{"num_key_value_heads": 4, "norm_place": "pre", "qk_norm": false, "init_std_qkv": 0.0181, "weight_decay": 0.41, "warmup_steps": 294, "max_seq_len": 512}
Each number is 50 + 12 x the weight over its row's rms, rounded and kept within 0 to 99. Layers, rows and columns count from 0. The size before them is the row's rms in percent of the matrix's.

# layer 5 attention value, 256x512, rms 0.0219, rows 36-63, columns 192-255
097:54 78 45 25 30 46 42 62 40 45 61 43 46 60 44 42 54 36 27 32 71 59 45 53 39 59 55 24 54 44 45 54 56 39 43 33 64 46 53 40 44 56 71 50 51 55 58 46 54 46 64 67 66 61 42 48 45 44 33 55 40 67 24 62
108:60 55 48 65 46 61 55 62 28 63 67 57 49 43 52 28 44 21 55 75 54 54 46 34 55 48 48 43 68 48 58 60 62 31 17 70 51 40 61 32 22 27 47 26 46 42 59 56 12 52 65 49 51 27 52 63 49 32 40 60 58 49 57 63
105:45 55 68 35 52 51 70 72 60 49 60 53 58 47 49 37 42 37 34 67 47 44 46 47 51 49 66 32 46 33 61 29 59 64 22 47 47 23 56 75 49 28 45 42 46 42 53 76 53 75 32 30 51 51 44 52 40 58 34 48 30 43 64 63
104:30 81 57 48 47 55 19 52 45 51 61 52 62 34 48 51 55 48 62 45 48 51 41 58 48 48 59 55 51 46 48 40 47 55 54 46 63 65 52 28 60 66 56 67 67 55 60 44 52 31 53 72 55 66 54 54 56 52 54 37 48 82 29 54
106:96 46 49 45 39 41 56 54 61 74 65 61 48 63 38 46 30 33 37 66 32 56 32 55 57 32 45 36 59 69 57 48 48 65 57 64 54 32 57 52 48 48 33 55 57 50 45 68 36 63 61 51 72 69 28 69 07 49 38 37 48 34 57 66
101:68 66 48 67 36 50 55 36 52 62 75 63 35 37 58 54 38 63 50 67 42 48 55 38 38 41 60 77 38 43 45 60 38 46 45 56 50 36 31 49 38 38 34 49 33 27 58 66 48 44 50 67 44 48 38 42 61 54 58 54 38 54 52 49
106:60 61 46 54 49 57 53 58 59 58 59 32 31 49 26 66 39 58 74 33 67 49 37 60 52 43 40 36 55 65 50 60 57 40 67 54 52 38 68 42 49 52 59 64 57 39 42 49 45 20 56 41 80 73 53 55 41 62 60 44 66 60 38 43
102:80 39 49 25 63 55 57 54 59 42 59 54 46 64 37 53 61 39 04 52 59 42 56 59 45 55 49 49 47 74 57 59 44 35 46 46 74 41 57 71 31 21 18 46 56 43 57 61 57 36 28 48 59 48 75 40 63 61 38 61 36 38 57 39
104:39 68 48 52 41 39 45 26 48 48 50 50 53 37 62 68 48 69 57 40 36 53 48 52 56 60 53 58 31 50 59 42 55 65 39 55 55 51 35 36 66 37 60 66 47 52 53 61 55 51 43 53 37 59 48 62 58 39 51 57 49 62 51 53
096:44 51 64 61 46 62 54 37 37 39 50 47 36 59 69 52 58 56 57 66 49 43 44 68 71 66 35 46 47 46 48 53 68 66 48 46 13 68 32 39 44 46 48 42 51 45 27 49 70 46 30 48 44 68 59 38 70 64 81 42 47 68 29 39
100:67 28 78 44 64 59 59 68 53 80 51 54 50 63 69 59 47 48 39 50 45 60 52 45 35 45 44 38 61 29 50 56 37 48 68 74 57 65 33 64 52 51 58 45 59 31 51 70 41 49 55 40 41 50 59 71 51 47 17 55 54 54 46 50
099:48 46 52 60 61 56 55 42 64 47 62 36 59 43 34 52 68 65 45 34 27 50 53 69 56 26 64 59 55 54 45 42 42 54 54 29 13 37 38 44 41 56 42 77 39 34 26 58 43 25 44 50 36 51 46 40 63 57 53 54 43 59 48 25
101:67 23 47 65 69 58 62 29 42 40 41 55 34 53 46 58 74 56 32 49 47 42 48 55 63 50 36 49 52 28 43 52 54 56 48 37 42 47 38 27 56 73 55 43 51 45 56 55 52 47 65 59 58 52 50 26 46 65 58 51 44 50 52 50
107:35 51 34 53 60 48 66 59 45 55 46 54 67 44 56 55 91 64 39 44 54 54 55 55 66 69 48 48 25 45 77 53 55 45 58 61 75 68 45 59 46 69 61 60 47 48 37 40 49 62 48 52 57 73 57 54 64 51 44 55 36 49 54 54
101:54 57 64 40 57 48 51 58 59 43 51 70 52 56 46 65 51 39 40 51 79 51 54 65 38 51 68 40 54 46 68 29 42 39 38 45 55 44 64 67 51 57 56 65 57 71 50 33 59 56 16 38 77 36 62 52 65 44 28 42 40 59 61 49
108:62 64 49 66 36 51 55 39 37 57 57 49 39 57 36 40 49 40 29 52 43 43 44 48 48 25 27 34 64 64 46 64 57 52 48 64 45 60 19 35 25 53 48 67 55 53 60 40 52 54 54 56 54 70 33 58 65 40 48 66 64 34 55 37
106:57 50 33 57 70 54 59 43 52 57 72 28 37 58 38 44 53 52 51 44 74 54 68 64 47 29 47 31 44 44 48 63 88 40 55 68 36 42 61 62 58 29 48 65 37 46 49 32 57 27 45 57 44 61 49 45 67 69 45 58 48 45 44 56
100:69 64 63 43 44 40 50 63 46 45 56 64 44 61 54 49 68 40 35 51 72 48 42 61 49 58 41 61 66 51 49 64 74 61 46 48 71 59 50 39 28 56 76 43 41 38 57 59 32 61 41 30 64 42 37 30 50 65 66 35 57 45 51 60
096:62 43 41 31 68 46 71 48 61 63 38 36 55 52 71 43 49 53 44 38 42 56 42 76 43 48 40 58 48 42 71 35 69 60 91 75 55 39 48 58 51 54 66 40 55 67 52 68 58 65 41 64 77 25 40 41 30 55 60 45 56 37 51 49
106:89 50 47 49 47 48 49 57 55 65 64 46 67 64 70 59 59 55 50 51 37 49 32 44 46 46 38 53 51 57 47 32 57 56 74 65 53 71 57 64 41 34 41 59 49 63 52 53 16 41 53 58 18 63 52 46 63 49 61 40 66 54 44 48
103:63 53 36 64 56 58 46 26 65 65 48 68 48 29 53 57 39 51 59 49 46 57 46 58 39 50 61 65 67 60 49 37 48 38 21 74 59 42 59 53 50 56 60 41 43 78 55 20 65 67 39 57 57 38 47 41 44 64 53 51 52 35 33 63
101:79 63 57 84 49 71 37 35 38 66 58 57 37 50 28 57 44 69 43 51 51 47 55 42 39 35 60 46 50 40 68 55 53 40 32 63 78 47 18 48 46 55 39 50 50 36 55 36 36 55 61 50 34 55 65 54 55 46 68 44 51 64 46 49
107:90 50 45 43 50 48 52 65 43 54 66 54 43 58 52 32 52 56 32 36 48 52 44 66 55 53 53 51 70 42 35 54 55 48 61 56 44 65 58 58 41 50 58 22 46 43 56 47 68 78 45 43 24 55 41 32 43 64 58 47 56 31 33 58
109:68 33 35 56 34 40 57 43 50 52 49 52 57 71 62 54 71 46 38 55 56 45 33 56 54 53 31 38 48 44 53 36 47 40 36 32 33 49 45 57 44 33 54 56 53 58 40 53 55 46 39 44 64 34 38 54 68 58 38 47 57 41 58 52
107:71 47 45 69 32 62 75 43 50 52 51 57 48 69 37 59 67 49 37 59 46 54 72 26 55 37 54 58 49 56 50 31 28 47 37 34 63 28 32 64 38 44 55 36 40 45 42 51 16 71 51 60 48 45 50 32 60 48 48 57 57 47 46 49
104:47 62 60 52 28 53 67 42 43 67 65 63 48 52 58 45 29 33 55 45 28 44 37 37 45 41 65 77 59 67 50 39 31 43 36 47 73 57 75 57 51 45 52 48 72 79 38 34 62 72 49 51 56 22 24 50 21 37 51 52 49 54 47 52
104:59 43 54 57 50 61 39 48 59 34 43 75 51 43 40 38 41 43 37 32 41 40 24 49 55 59 42 48 35 62 29 35 58 48 60 36 27 65 56 44 63 49 59 78 71 49 44 37 50 54 53 58 53 41 32 45 47 67 39 57 60 57 29 58
103:45 52 55 40 56 45 45 43 56 53 56 46 59 55 29 47 40 63 51 48 50 44 61 56 65 68 69 57 44 39 34 51 65 32 12 66 44 30 65 31 42 59 38 66 61 33 48 59 39 40 38 61 50 49 39 55 40 41 59 67 65 64 55 38
# layer 5 attention output (transposed), 256x512, rms 0.021, rows 36-63, columns 192-255
096:58 45 53 40 45 46 33 61 44 46 49 54 54 57 53 51 38 50 45 47 65 36 43 56 55 60 60 48 62 56 57 39 42 47 40 45 75 80 54 29 36 38 21 40 69 58 47 46 44 83 59 57 42 44 62 48 55 31 34 60 66 48 45 40
113:52 35 49 36 55 34 55 62 62 64 33 33 58 35 47 19 54 47 57 38 66 50 48 59 39 40 61 61 41 41 43 56 73 60 34 43 45 51 50 69 48 63 28 50 49 68 70 32 58 42 22 39 50 39 46 57 68 58 48 50 58 44 63 59
103:48 48 53 53 47 64 52 47 72 52 43 46 48 61 64 47 53 50 48 51 48 55 53 57 70 70 67 39 36 57 51 52 39 70 50 34 62 56 44 50 43 81 63 44 43 34 50 60 40 67 38 39 48 36 59 27 56 56 54 61 35 32 36 39
106:51 39 41 60 68 53 58 34 38 58 25 30 45 44 48 43 30 31 53 46 58 52 46 39 30 46 42 62 59 49 56 38 41 48 54 60 63 48 67 41 28 33 35 41 55 48 71 53 51 31 53 61 36 73 60 48 40 59 57 52 36 60 42 50
108:52 48 62 37 31 46 36 35 57 56 35 57 40 47 51 56 38 39 44 53 32 39 51 49 48 44 68 43 53 44 37 67 51 47 60 60 59 61 62 46 61 57 28 50 49 75 48 53 63 66 36 62 56 52 44 37 39 48 59 68 58 32 52 48
101:47 56 88 47 50 41 66 31 40 66 52 52 56 61 47 41 59 38 52 45 54 64 41 24 46 63 41 45 32 36 69 55 56 49 63 57 41 33 51 54 53 31 69 57 36 58 36 18 64 62 43 58 52 43 52 71 37 60 39 40 57 48 45 59
107:61 36 55 52 49 56 39 66 47 59 59 52 38 44 64 57 38 60 37 40 57 64 42 45 57 38 48 58 57 58 63 59 45 49 53 55 50 53 69 43 60 42 20 39 77 51 46 43 52 34 51 44 48 73 53 62 37 61 50 75 31 24 71 58
096:49 35 43 61 55 30 37 50 34 62 66 66 45 51 37 66 60 84 55 32 42 62 62 48 34 44 43 35 55 58 46 43 69 67 70 63 34 56 42 46 67 64 58 57 53 48 53 61 39 58 40 60 69 64 56 39 47 47 55 47 46 47 36 35
107:48 56 45 46 49 20 56 31 62 51 67 49 49 57 51 30 63 49 30 38 63 55 57 61 44 37 48 44 53 36 52 35 44 51 35 45 60 63 55 54 34 54 43 57 40 53 51 48 30 41 34 52 44 49 55 60 49 69 64 51 59 40 54 46
094:55 47 54 57 56 41 67 57 46 31 18 38 59 62 50 36 50 54 42 45 56 63 56 45 50 52 28 34 59 39 54 45 53 25 43 33 38 51 63 31 65 53 65 37 39 52 61 45 60 37 27 44 45 45 45 46 70 64 40 41 52 42 46 44
100:52 59 42 41 53 49 45 59 46 55 36 40 48 47 53 64 44 55 42 33 48 51 38 48 37 65 65 46 56 57 50 48 60 56 58 66 56 72 56 47 51 37 52 43 54 63 62 44 52 61 39 50 48 60 49 58 45 47 58 52 52 27 57 41
099:43 33 69 60 55 50 67 60 31 57 32 50 50 48 52 64 49 54 73 37 45 55 49 54 53 55 44 56 45 53 55 64 62 37 49 47 47 61 34 38 76 20 55 37 48 62 47 38 59 54 42 40 78 63 58 63 45 22 74 42 61 51 50 41
100:36 54 45 34 67 56 29 41 60 38 50 28 61 44 40 49 48 49 58 45 51 48 29 75 65 67 35 50 55 45 31 56 52 67 32 45 59 59 38 33 16 64 81 66 54 32 72 37 58 53 49 44 39 58 40 51 52 44 62 35 42 37 55 56
105:67 85 44 63 47 46 43 65 30 50 74 54 53 55 42 64 46 62 36 58 44 70 59 48 58 53 61 59 46 53 42 68 28 33 49 75 58 58 56 60 53 41 49 54 52 41 42 39 61 33 76 46 46 41 51 63 48 53 55 43 38 63 57 25
105:57 39 37 64 48 57 26 32 58 39 42 43 42 45 29 73 68 53 42 62 48 15 53 40 50 33 46 42 43 60 36 61 70 57 52 44 34 74 46 44 40 50 85 41 40 47 46 70 34 46 49 59 33 32 52 21 46 47 54 51 45 45 49 30
109:51 69 70 42 55 50 43 52 38 51 30 57 36 34 42 38 41 59 61 42 50 29 48 55 40 64 54 57 42 50 60 36 60 54 58 65 46 38 84 44 54 54 10 59 52 58 41 44 45 50 55 72 81 65 48 57 41 38 40 56 64 55 38 32
109:36 29 69 53 53 45 46 61 51 40 38 67 52 47 51 70 47 52 71 53 53 51 50 84 49 48 45 44 58 24 42 46 38 51 56 43 43 47 80 38 42 52 33 63 56 36 60 58 41 50 45 53 62 52 65 57 51 34 65 42 57 27 41 21
100:68 54 59 57 48 27 69 41 26 73 25 48 49 48 41 46 39 60 25 46 45 60 71 67 48 43 39 47 39 66 60 45 59 47 38 50 60 23 49 60 55 55 43 41 51 44 47 47 52 13 47 62 41 65 43 58 69 53 40 41 58 50 67 43
095:46 62 40 43 39 29 53 46 62 28 66 71 69 45 36 71 56 61 39 56 56 54 47 66 44 48 52 37 56 34 46 42 33 63 66 46 54 85 38 54 27 61 49 85 51 23 55 61 38 64 23 53 61 65 25 53 45 44 49 25 49 49 48 28
108:39 64 69 45 50 94 51 49 64 48 49 50 58 40 44 49 42 63 44 40 42 50 71 38 62 24 65 51 43 40 43 57 60 47 49 52 40 49 34 49 55 68 49 70 58 39 54 57 48 33 43 55 72 78 50 65 53 74 61 56 43 62 67 46
106:42 53 44 45 52 67 40 40 54 49 46 58 48 50 43 47 42 55 46 48 81 60 60 49 66 25 40 38 37 40 71 41 56 41 41 47 38 57 42 61 70 50 41 63 45 36 45 54 61 44 48 57 44 70 68 59 64 64 33 38 62 57 66 40
095:53 55 49 53 50 49 28 46 45 43 67 38 50 35 48 55 29 51 52 39 30 75 59 37 43 59 55 49 50 34 50 55 52 47 62 45 51 61 67 47 56 45 38 56 44 51 59 50 38 54 52 54 59 60 50 53 47 67 59 36 50 50 45 32
108:37 72 61 33 58 42 50 56 53 55 25 59 61 47 42 53 22 47 48 50 28 57 56 62 63 62 57 43 49 47 47 52 30 49 56 40 52 31 56 52 54 33 35 49 50 56 54 59 47 56 27 34 40 49 54 42 54 45 46 44 49 51 45 55
107:55 40 62 58 37 70 48 49 50 56 56 64 53 67 47 34 54 76 65 47 68 45 52 67 53 41 47 43 45 42 46 42 71 51 54 56 33 50 41 46 53 46 67 58 55 45 53 40 46 54 56 45 62 55 42 43 57 53 62 49 55 54 48 57
105:37 70 53 55 67 54 46 59 34 44 48 57 55 58 53 40 55 61 67 50 33 70 57 33 65 67 61 46 73 49 32 35 42 43 52 51 50 41 40 59 35 60 38 41 41 23 62 55 49 49 63 59 52 45 37 70 53 47 47 64 48 59 55 43
105:45 51 65 39 33 70 52 32 60 35 45 51 55 44 55 65 49 53 47 75 46 24 56 36 60 43 50 57 54 34 61 56 30 59 48 73 41 61 34 75 54 30 42 49 45 59 54 53 57 38 31 56 38 44 36 64 40 60 54 71 45 61 51 45
105:42 68 48 55 45 34 37 47 35 33 48 49 30 51 49 55 42 13 56 85 43 47 44 47 10 26 66 62 21 56 55 79 58 50 42 45 53 57 54 52 34 52 64 49 73 52 71 37 51 30 43 53 43 38 36 40 51 47 64 56 51 50 40 77
104:52 46 61 50 61 34 34 39 61 28 27 41 54 57 71 42 57 40 55 46 58 60 49 56 27 51 16 66 55 48 52 50 31 53 41 64 56 69 66 37 39 55 48 69 48 83 56 34 40 60 41 43 47 36 44 51 55 43 65 41 54 54 65 41
# layer 5 attention query, 256x512, rms 0.0276, rows 64-90, columns 192-255
099:48 54 49 36 40 60 45 64 66 32 47 57 51 38 56 56 58 49 51 41 39 51 32 39 42 68 53 33 54 56 45 61 45 42 55 56 51 36 68 33 59 60 36 54 58 43 58 56 42 46 65 58 30 60 65 54 48 36 43 61 78 35 39 54
100:61 38 52 13 45 73 52 50 55 38 48 53 64 45 63 60 67 47 44 40 38 51 55 61 45 54 79 65 41 43 55 51 64 49 81 47 65 69 56 53 60 33 40 42 35 35 46 44 45 23 62 57 63 53 41 35 66 64 46 51 57 30 55 65
103:52 21 48 26 74 48 44 61 71 52 52 59 39 19 55 55 52 18 67 49 44 50 66 47 39 50 44 39 62 50 44 38 41 46 54 51 61 78 58 60 54 54 42 35 49 45 47 46 38 77 45 38 60 49 51 48 58 66 28 54 61 61 66 45
105:46 46 58 38 46 43 29 53 54 55 55 37 10 57 48 54 38 46 42 34 56 60 51 40 48 43 42 64 32 50 49 53 74 65 67 50 53 60 53 64 50 63 54 37 74 67 66 54 45 61 60 52 32 45 37 41 59 27 66 44 27 45 47 60
096:53 58 48 64 68 54 46 40 39 74 43 54 37 46 42 41 50 67 45 42 59 56 38 62 70 58 85 52 48 62 68 36 30 63 38 42 35 40 49 67 63 43 46 30 32 71 52 58 37 63 55 42 46 39 62 54 39 50 60 54 24 58 43 40
104:29 55 55 63 32 60 40 35 59 57 44 24 62 48 43 52 64 48 59 63 75 54 27 35 47 34 45 37 38 53 44 51 49 64 48 53 57 45 49 56 42 43 24 55 39 46 41 45 43 24 49 52 32 37 62 60 80 48 64 53 46 40 42 49
108:54 30 38 56 46 56 58 59 58 59 50 44 44 72 63 57 34 59 57 60 61 49 29 56 60 29 48 71 45 55 31 57 62 59 59 59 57 46 66 38 36 66 57 44 37 41 42 37 63 30 60 35 85 35 39 40 78 45 46 50 59 30 42 47
099:41 62 57 36 55 60 53 40 43 82 45 38 55 43 60 43 61 68 39 34 66 50 76 53 52 69 51 42 38 41 51 56 52 51 34 45 39 47 39 47 44 47 39 50 43 59 35 44 40 62 39 54 40 48 31 31 71 50 59 46 48 47 66 44
100:38 41 46 48 49 54 68 60 49 50 29 61 49 48 51 42 35 40 53 48 50 55 28 48 47 26 57 56 60 48 59 41 56 50 42 50 39 44 46 44 60 52 49 51 23 35 52 76 69 55 34 62 52 60 71 59 30 42 74 43 48 43 56 35
101:42 38 30 33 56 50 52 45 69 60 42 51 44 36 51 46 38 51 56 69 43 47 62 68 60 51 67 67 30 67 56 41 58 50 76 37 60 59 55 46 55 40 24 51 49 54 56 42 44 30 56 44 26 58 56 63 64 63 54 64 68 47 45 52
087:62 42 52 51 43 74 40 43 48 50 50 73 55 68 42 45 50 61 62 33 24 39 47 35 59 36 53 80 54 54 56 42 49 52 27 40 61 37 43 57 52 45 57 47 65 54 44 62 57 57 35 47 55 50 38 58 50 59 50 67 51 47 37 43
099:41 65 31 64 56 55 44 66 59 44 46 38 47 36 57 60 52 42 75 59 44 56 55 33 39 54 52 36 36 55 60 52 44 53 40 62 52 55 46 61 61 43 47 52 60 71 49 40 34 61 63 43 38 65 63 38 36 51 32 55 38 66 33 73
100:48 46 56 39 57 49 38 47 70 54 52 70 59 41 66 41 61 33 43 53 49 45 23 64 48 30 55 80 46 44 48 44 48 19 44 49 59 52 48 76 47 57 47 33 52 36 67 45 61 54 45 23 50 29 55 73 36 45 33 40 52 59 45 43
107:64 42 37 27 53 57 56 64 31 47 57 70 72 40 14 59 55 36 52 57 46 42 82 66 41 19 35 56 48 28 34 67 42 39 81 28 41 57 23 21 59 32 40 53 41 41 47 51 64 44 50 63 54 51 55 47 63 34 54 38 59 30 44 58
104:78 38 63 47 62 56 59 41 35 48 38 49 51 52 60 44 64 46 50 50 63 44 40 60 38 49 47 66 37 57 48 45 58 49 36 48 34 40 53 44 46 30 56 50 55 46 68 38 52 55 22 30 50 33 41 32 68 63 59 39 70 49 52 51
105:53 49 55 62 38 44 55 35 47 61 57 48 34 55 44 57 62 64 46 69 46 51 31 57 45 63 50 39 53 69 71 59 70 37 30 53 53 47 62 68 26 32 42 55 46 45 47 50 40 41 46 36 45 52 52 66 55 56 68 62 43 53 50 53
104:55 35 48 62 46 41 26 54 32 46 61 60 59 59 38 32 51 45 55 32 45 53 54 50 43 51 39 58 60 31 51 34 47 26 42 32 66 55 53 45 38 52 31 60 47 42 68 44 53 44 46 57 50 43 51 44 57 58 49 59 64 39 58 62
101:16 47 38 67 38 58 40 26 56 48 62 42 46 51 38 41 43 62 57 51 54 43 68 71 27 54 74 40 34 34 54 31 48 43 36 57 59 52 53 49 37 49 53 66 38 52 70 49 65 55 61 59 49 36 59 55 43 53 43 61 84 78 41 46
105:46 55 57 79 54 39 48 43 56 42 50 52 69 46 37 41 38 54 57 57 47 49 58 66 41 56 53 51 44 51 59 44 29 40 45 51 40 57 43 31 32 33 48 78 33 43 52 26 53 55 70 57 60 54 58 66 44 67 49 64 49 39 36 60
109:48 52 57 60 48 68 37 60 44 60 49 43 71 55 49 33 58 44 69 49 62 51 28 44 36 37 55 72 61 58 92 56 40 41 45 46 73 46 48 58 52 42 58 39 35 58 42 63 42 39 64 48 57 38 51 55 50 55 50 54 57 74 63 42
099:42 38 27 59 53 45 52 45 55 55 73 32 28 41 48 44 49 63 52 41 36 52 71 49 64 40 62 82 43 74 55 32 62 38 64 56 49 57 62 65 26 36 41 63 49 61 73 43 54 60 59 53 49 58 66 37 25 56 38 50 56 52 58 65
111:20 59 45 45 62 46 47 51 44 53 40 35 48 46 44 38 43 60 52 48 30 57 70 63 65 43 52 58 55 60 61 50 55 54 76 38 66 69 47 58 35 50 46 58 40 30 49 42 44 29 31 34 53 46 69 69 64 25 53 52 43 48 65 38
100:62 40 65 67 53 66 32 43 61 59 47 65 59 71 32 34 71 46 53 43 45 53 60 43 64 44 67 34 37 49 24 56 28 50 27 62 34 60 43 55 50 53 42 28 54 44 70 42 70 44 51 26 49 48 44 50 19 58 48 35 43 58 47 45
088:50 55 56 51 47 52 23 43 50 67 30 47 42 69 60 61 77 55 48 38 27 60 44 44 30 39 49 47 35 43 32 20 51 51 58 49 48 25 41 64 50 59 52 47 81 48 54 49 61 52 51 40 35 46 54 45 28 34 19 53 48 57 45 57
098:63 55 54 37 59 46 51 56 82 46 56 49 49 41 39 50 35 47 58 52 54 43 65 70 56 53 60 20 49 45 72 52 41 52 46 54 73 64 41 52 54 44 48 34 64 62 51 60 45 46 52 44 76 39 47 62 44 55 52 50 50 58 78 37
109:46 43 34 49 32 59 45 58 43 41 50 51 56 31 82 63 61 54 61 46 49 53 54 61 54 52 47 63 49 38 68 46 68 47 45 69 49 52 55 33 37 49 39 65 37 60 46 46 63 58 66 38 58 46 48 55 64 57 39 45 82 31 64 61
104:72 67 54 57 54 45 44 57 46 45 48 41 42 59 25 41 62 53 48 22 68 57 33 58 63 39 46 61 54 68 60 37 38 61 41 54 36 40 39 34 34 72 56 46 56 67 45 56 47 62 47 44 65 55 89 52 36 26 51 60 43 55 57 54
# layer 5 attention key, 256x512, rms 0.0274, rows 64-89, columns 192-255
099:51 38 42 61 67 51 40 65 52 61 45 81 42 54 56 51 72 52 29 49 65 22 66 55 62 57 58 42 52 58 38 37 37 48 36 65 62 19 62 36 38 70 34 52 56 43 49 50 52 62 55 60 55 50 49 47 47 61 44 60 38 42 46 62
101:41 36 54 41 51 57 69 46 54 49 41 38 55 37 69 46 58 69 55 40 31 32 70 62 38 48 54 46 51 38 46 64 56 49 41 49 58 56 38 44 57 54 80 63 51 35 70 48 44 55 33 48 55 46 58 49 56 39 28 50 53 44 40 45
105:64 33 45 48 45 46 38 55 53 65 41 58 39 46 53 39 57 27 45 43 36 44 61 52 30 41 58 48 75 53 45 56 47 44 50 51 55 56 60 67 69 64 54 35 45 41 46 39 39 65 52 54 54 40 53 40 50 55 47 44 65 52 45 58
103:67 35 51 55 51 46 52 52 67 49 59 29 38 41 41 43 42 47 39 50 56 51 44 46 53 55 23 47 35 60 62 51 44 56 51 40 47 68 40 53 40 52 34 54 55 72 58 56 60 63 67 66 46 30 64 51 62 44 63 46 47 45 45 47
097:58 59 41 46 47 49 53 36 40 53 46 49 53 53 58 51 42 50 48 39 61 72 60 47 61 68 54 40 49 37 66 56 44 43 50 41 57 76 53 44 43 27 42 53 47 50 47 53 45 75 42 41 36 48 51 61 33 48 57 38 53 48 43 36
103:42 57 47 62 59 49 34 57 51 41 45 39 61 47 63 49 59 58 46 55 63 71 42 58 33 45 31 49 37 38 51 34 53 42 39 52 52 48 44 44 27 45 31 31 49 43 57 44 41 47 66 45 54 43 47 77 41 26 43 53 51 66 31 53
109:68 43 35 44 42 55 46 55 59 42 28 58 62 44 55 47 39 64 57 60 38 46 55 58 43 28 34 62 46 51 65 49 45 52 53 58 59 43 64 48 28 44 57 58 59 39 53 39 51 21 85 57 58 48 46 47 53 36 57 57 48 46 56 40
101:52 84 42 54 36 59 60 26 38 71 49 48 63 56 48 45 57 74 62 19 42 69 49 35 33 60 68 37 39 54 66 35 54 46 32 48 55 57 26 44 35 38 68 62 48 28 61 38 53 49 32 50 49 61 63 39 65 47 47 42 55 58 68 43
101:51 71 59 52 42 69 64 59 41 56 49 46 56 59 51 46 55 45 39 46 59 59 44 32 63 41 58 53 48 43 66 58 54 52 49 24 62 49 59 35 48 49 53 49 52 45 48 48 73 49 52 47 41 64 49 51 53 27 62 44 38 50 51 62
098:46 70 39 43 56 38 69 62 71 58 38 37 59 53 54 51 46 43 63 42 28 32 50 58 35 55 57 52 50 52 57 48 66 48 38 44 55 60 58 46 54 40 46 60 44 38 55 42 45 53 81 61 50 68 45 20 65 53 49 59 57 54 58 73
092:39 48 57 45 42 57 44 32 53 40 49 60 71 43 41 53 42 48 60 48 28 21 48 47 44 61 46 56 45 42 51 73 46 44 54 46 61 47 39 51 56 39 66 41 55 56 40 60 69 56 38 49 45 61 37 46 40 35 44 60 45 53 48 41
101:41 47 51 51 55 47 52 50 57 45 32 54 54 40 47 39 35 44 55 58 39 36 56 34 54 60 76 77 68 48 34 55 43 39 45 36 47 37 54 51 44 40 53 42 55 38 61 30 35 58 96 44 44 74 61 42 55 76 60 56 36 63 70 75
099:56 57 55 51 39 27 55 60 62 43 40 64 55 48 40 48 64 45 37 69 49 51 58 64 30 21 43 43 58 48 49 64 52 41 50 55 59 43 52 54 61 44 37 48 44 56 29 49 54 53 74 33 47 33 39 36 20 30 35 48 56 45 65 65
110:60 57 60 51 48 41 54 46 42 44 77 35 60 45 57 49 53 65 50 47 77 44 61 78 27 29 69 52 18 51 66 37 72 51 56 51 52 63 43 50 59 44 46 41 38 78 67 60 58 42 74 39 50 39 68 46 48 47 39 58 57 54 40 45
103:71 57 42 57 43 55 48 44 60 50 53 55 52 40 45 43 60 40 47 49 58 66 64 40 52 50 58 48 47 49 50 32 53 38 44 32 54 32 60 54 24 19 43 53 47 51 79 42 44 68 36 51 38 34 47 29 52 64 56 51 55 38 35 44
100:53 69 50 37 58 29 47 56 54 58 50 48 53 29 47 54 54 48 51 54 44 41 48 43 38 69 57 57 43 53 39 56 45 55 55 39 46 45 73 63 45 38 50 45 55 45 60 65 38 49 42 54 59 56 38 55 56 50 50 55 52 61 39 41
105:58 43 44 50 67 41 52 54 49 58 56 67 70 27 45 51 60 40 43 34 57 39 51 53 51 53 56 39 61 40 60 01 55 58 49 38 66 51 38 46 55 59 44 45 50 53 60 49 48 66 51 43 74 45 16 26 51 79 47 66 51 25 38 62
103:48 70 47 72 41 44 44 40 50 56 26 61 56 53 54 51 51 45 45 56 47 51 64 38 32 33 84 50 62 47 52 16 34 47 60 63 53 46 45 50 39 57 52 70 46 16 50 34 50 48 71 50 54 53 53 54 49 37 44 62 39 43 44 67
103:54 64 36 53 48 36 56 57 32 40 39 55 68 50 40 46 50 37 52 50 54 72 43 51 44 41 36 60 49 44 41 53 64 50 54 37 32 72 44 46 53 47 59 42 43 35 54 32 50 70 66 35 33 39 55 64 45 47 44 50 47 35 47 43
108:43 48 65 43 59 57 61 60 47 56 38 33 65 52 63 37 46 49 60 38 55 52 48 63 63 34 81 53 63 50 60 47 57 45 58 34 53 51 44 52 77 58 29 46 49 68 53 48 41 48 61 44 60 84 36 64 35 55 61 44 58 72 51 56
102:33 51 56 34 38 31 60 63 62 50 62 62 53 40 53 48 38 10 68 34 47 34 45 41 60 53 46 47 51 51 51 38 29 54 63 31 50 50 63 35 54 35 48 64 44 37 65 65 33 72 39 45 69 54 36 16 39 75 36 55 36 37 39 53
107:50 44 52 54 50 59 30 57 56 54 50 47 56 56 54 45 68 45 54 31 43 68 59 59 65 43 48 53 64 58 61 43 38 51 52 34 59 56 47 47 44 59 68 45 34 31 40 33 42 57 29 36 57 63 66 72 25 14 61 41 41 54 62 43
103:48 08 44 66 58 46 55 39 50 41 35 50 34 43 50 70 49 46 48 49 39 58 59 47 59 47 81 48 50 66 51 38 48 59 45 51 57 64 28 43 37 47 43 42 44 49 74 70 44 47 54 41 57 35 24 37 44 84 48 47 63 28 57 52
092:50 57 48 49 51 42 48 59 43 75 45 52 51 46 50 68 45 59 51 81 27 39 48 59 29 41 58 56 49 56 34 55 54 38 55 62 53 47 56 42 59 69 42 44 57 41 46 58 57 57 57 42 43 34 59 37 43 41 46 52 53 37 62 64
102:57 36 52 51 52 44 46 49 42 55 38 49 39 65 57 41 51 56 35 24 56 44 53 69 57 52 82 51 61 41 49 53 50 41 54 42 46 73 47 55 50 47 38 37 48 37 53 50 62 53 42 46 38 65 36 56 47 49 44 52 45 55 57 44
106:35 66 59 51 59 57 82 37 71 49 52 78 34 56 63 45 53 68 65 62 33 47 61 39 52 33 35 58 43 44 60 67 54 35 46 67 25 39 60 56 38 49 26 48 57 43 46 50 47 47 58 62 43 50 71 51 46 61 35 70 44 71 68 63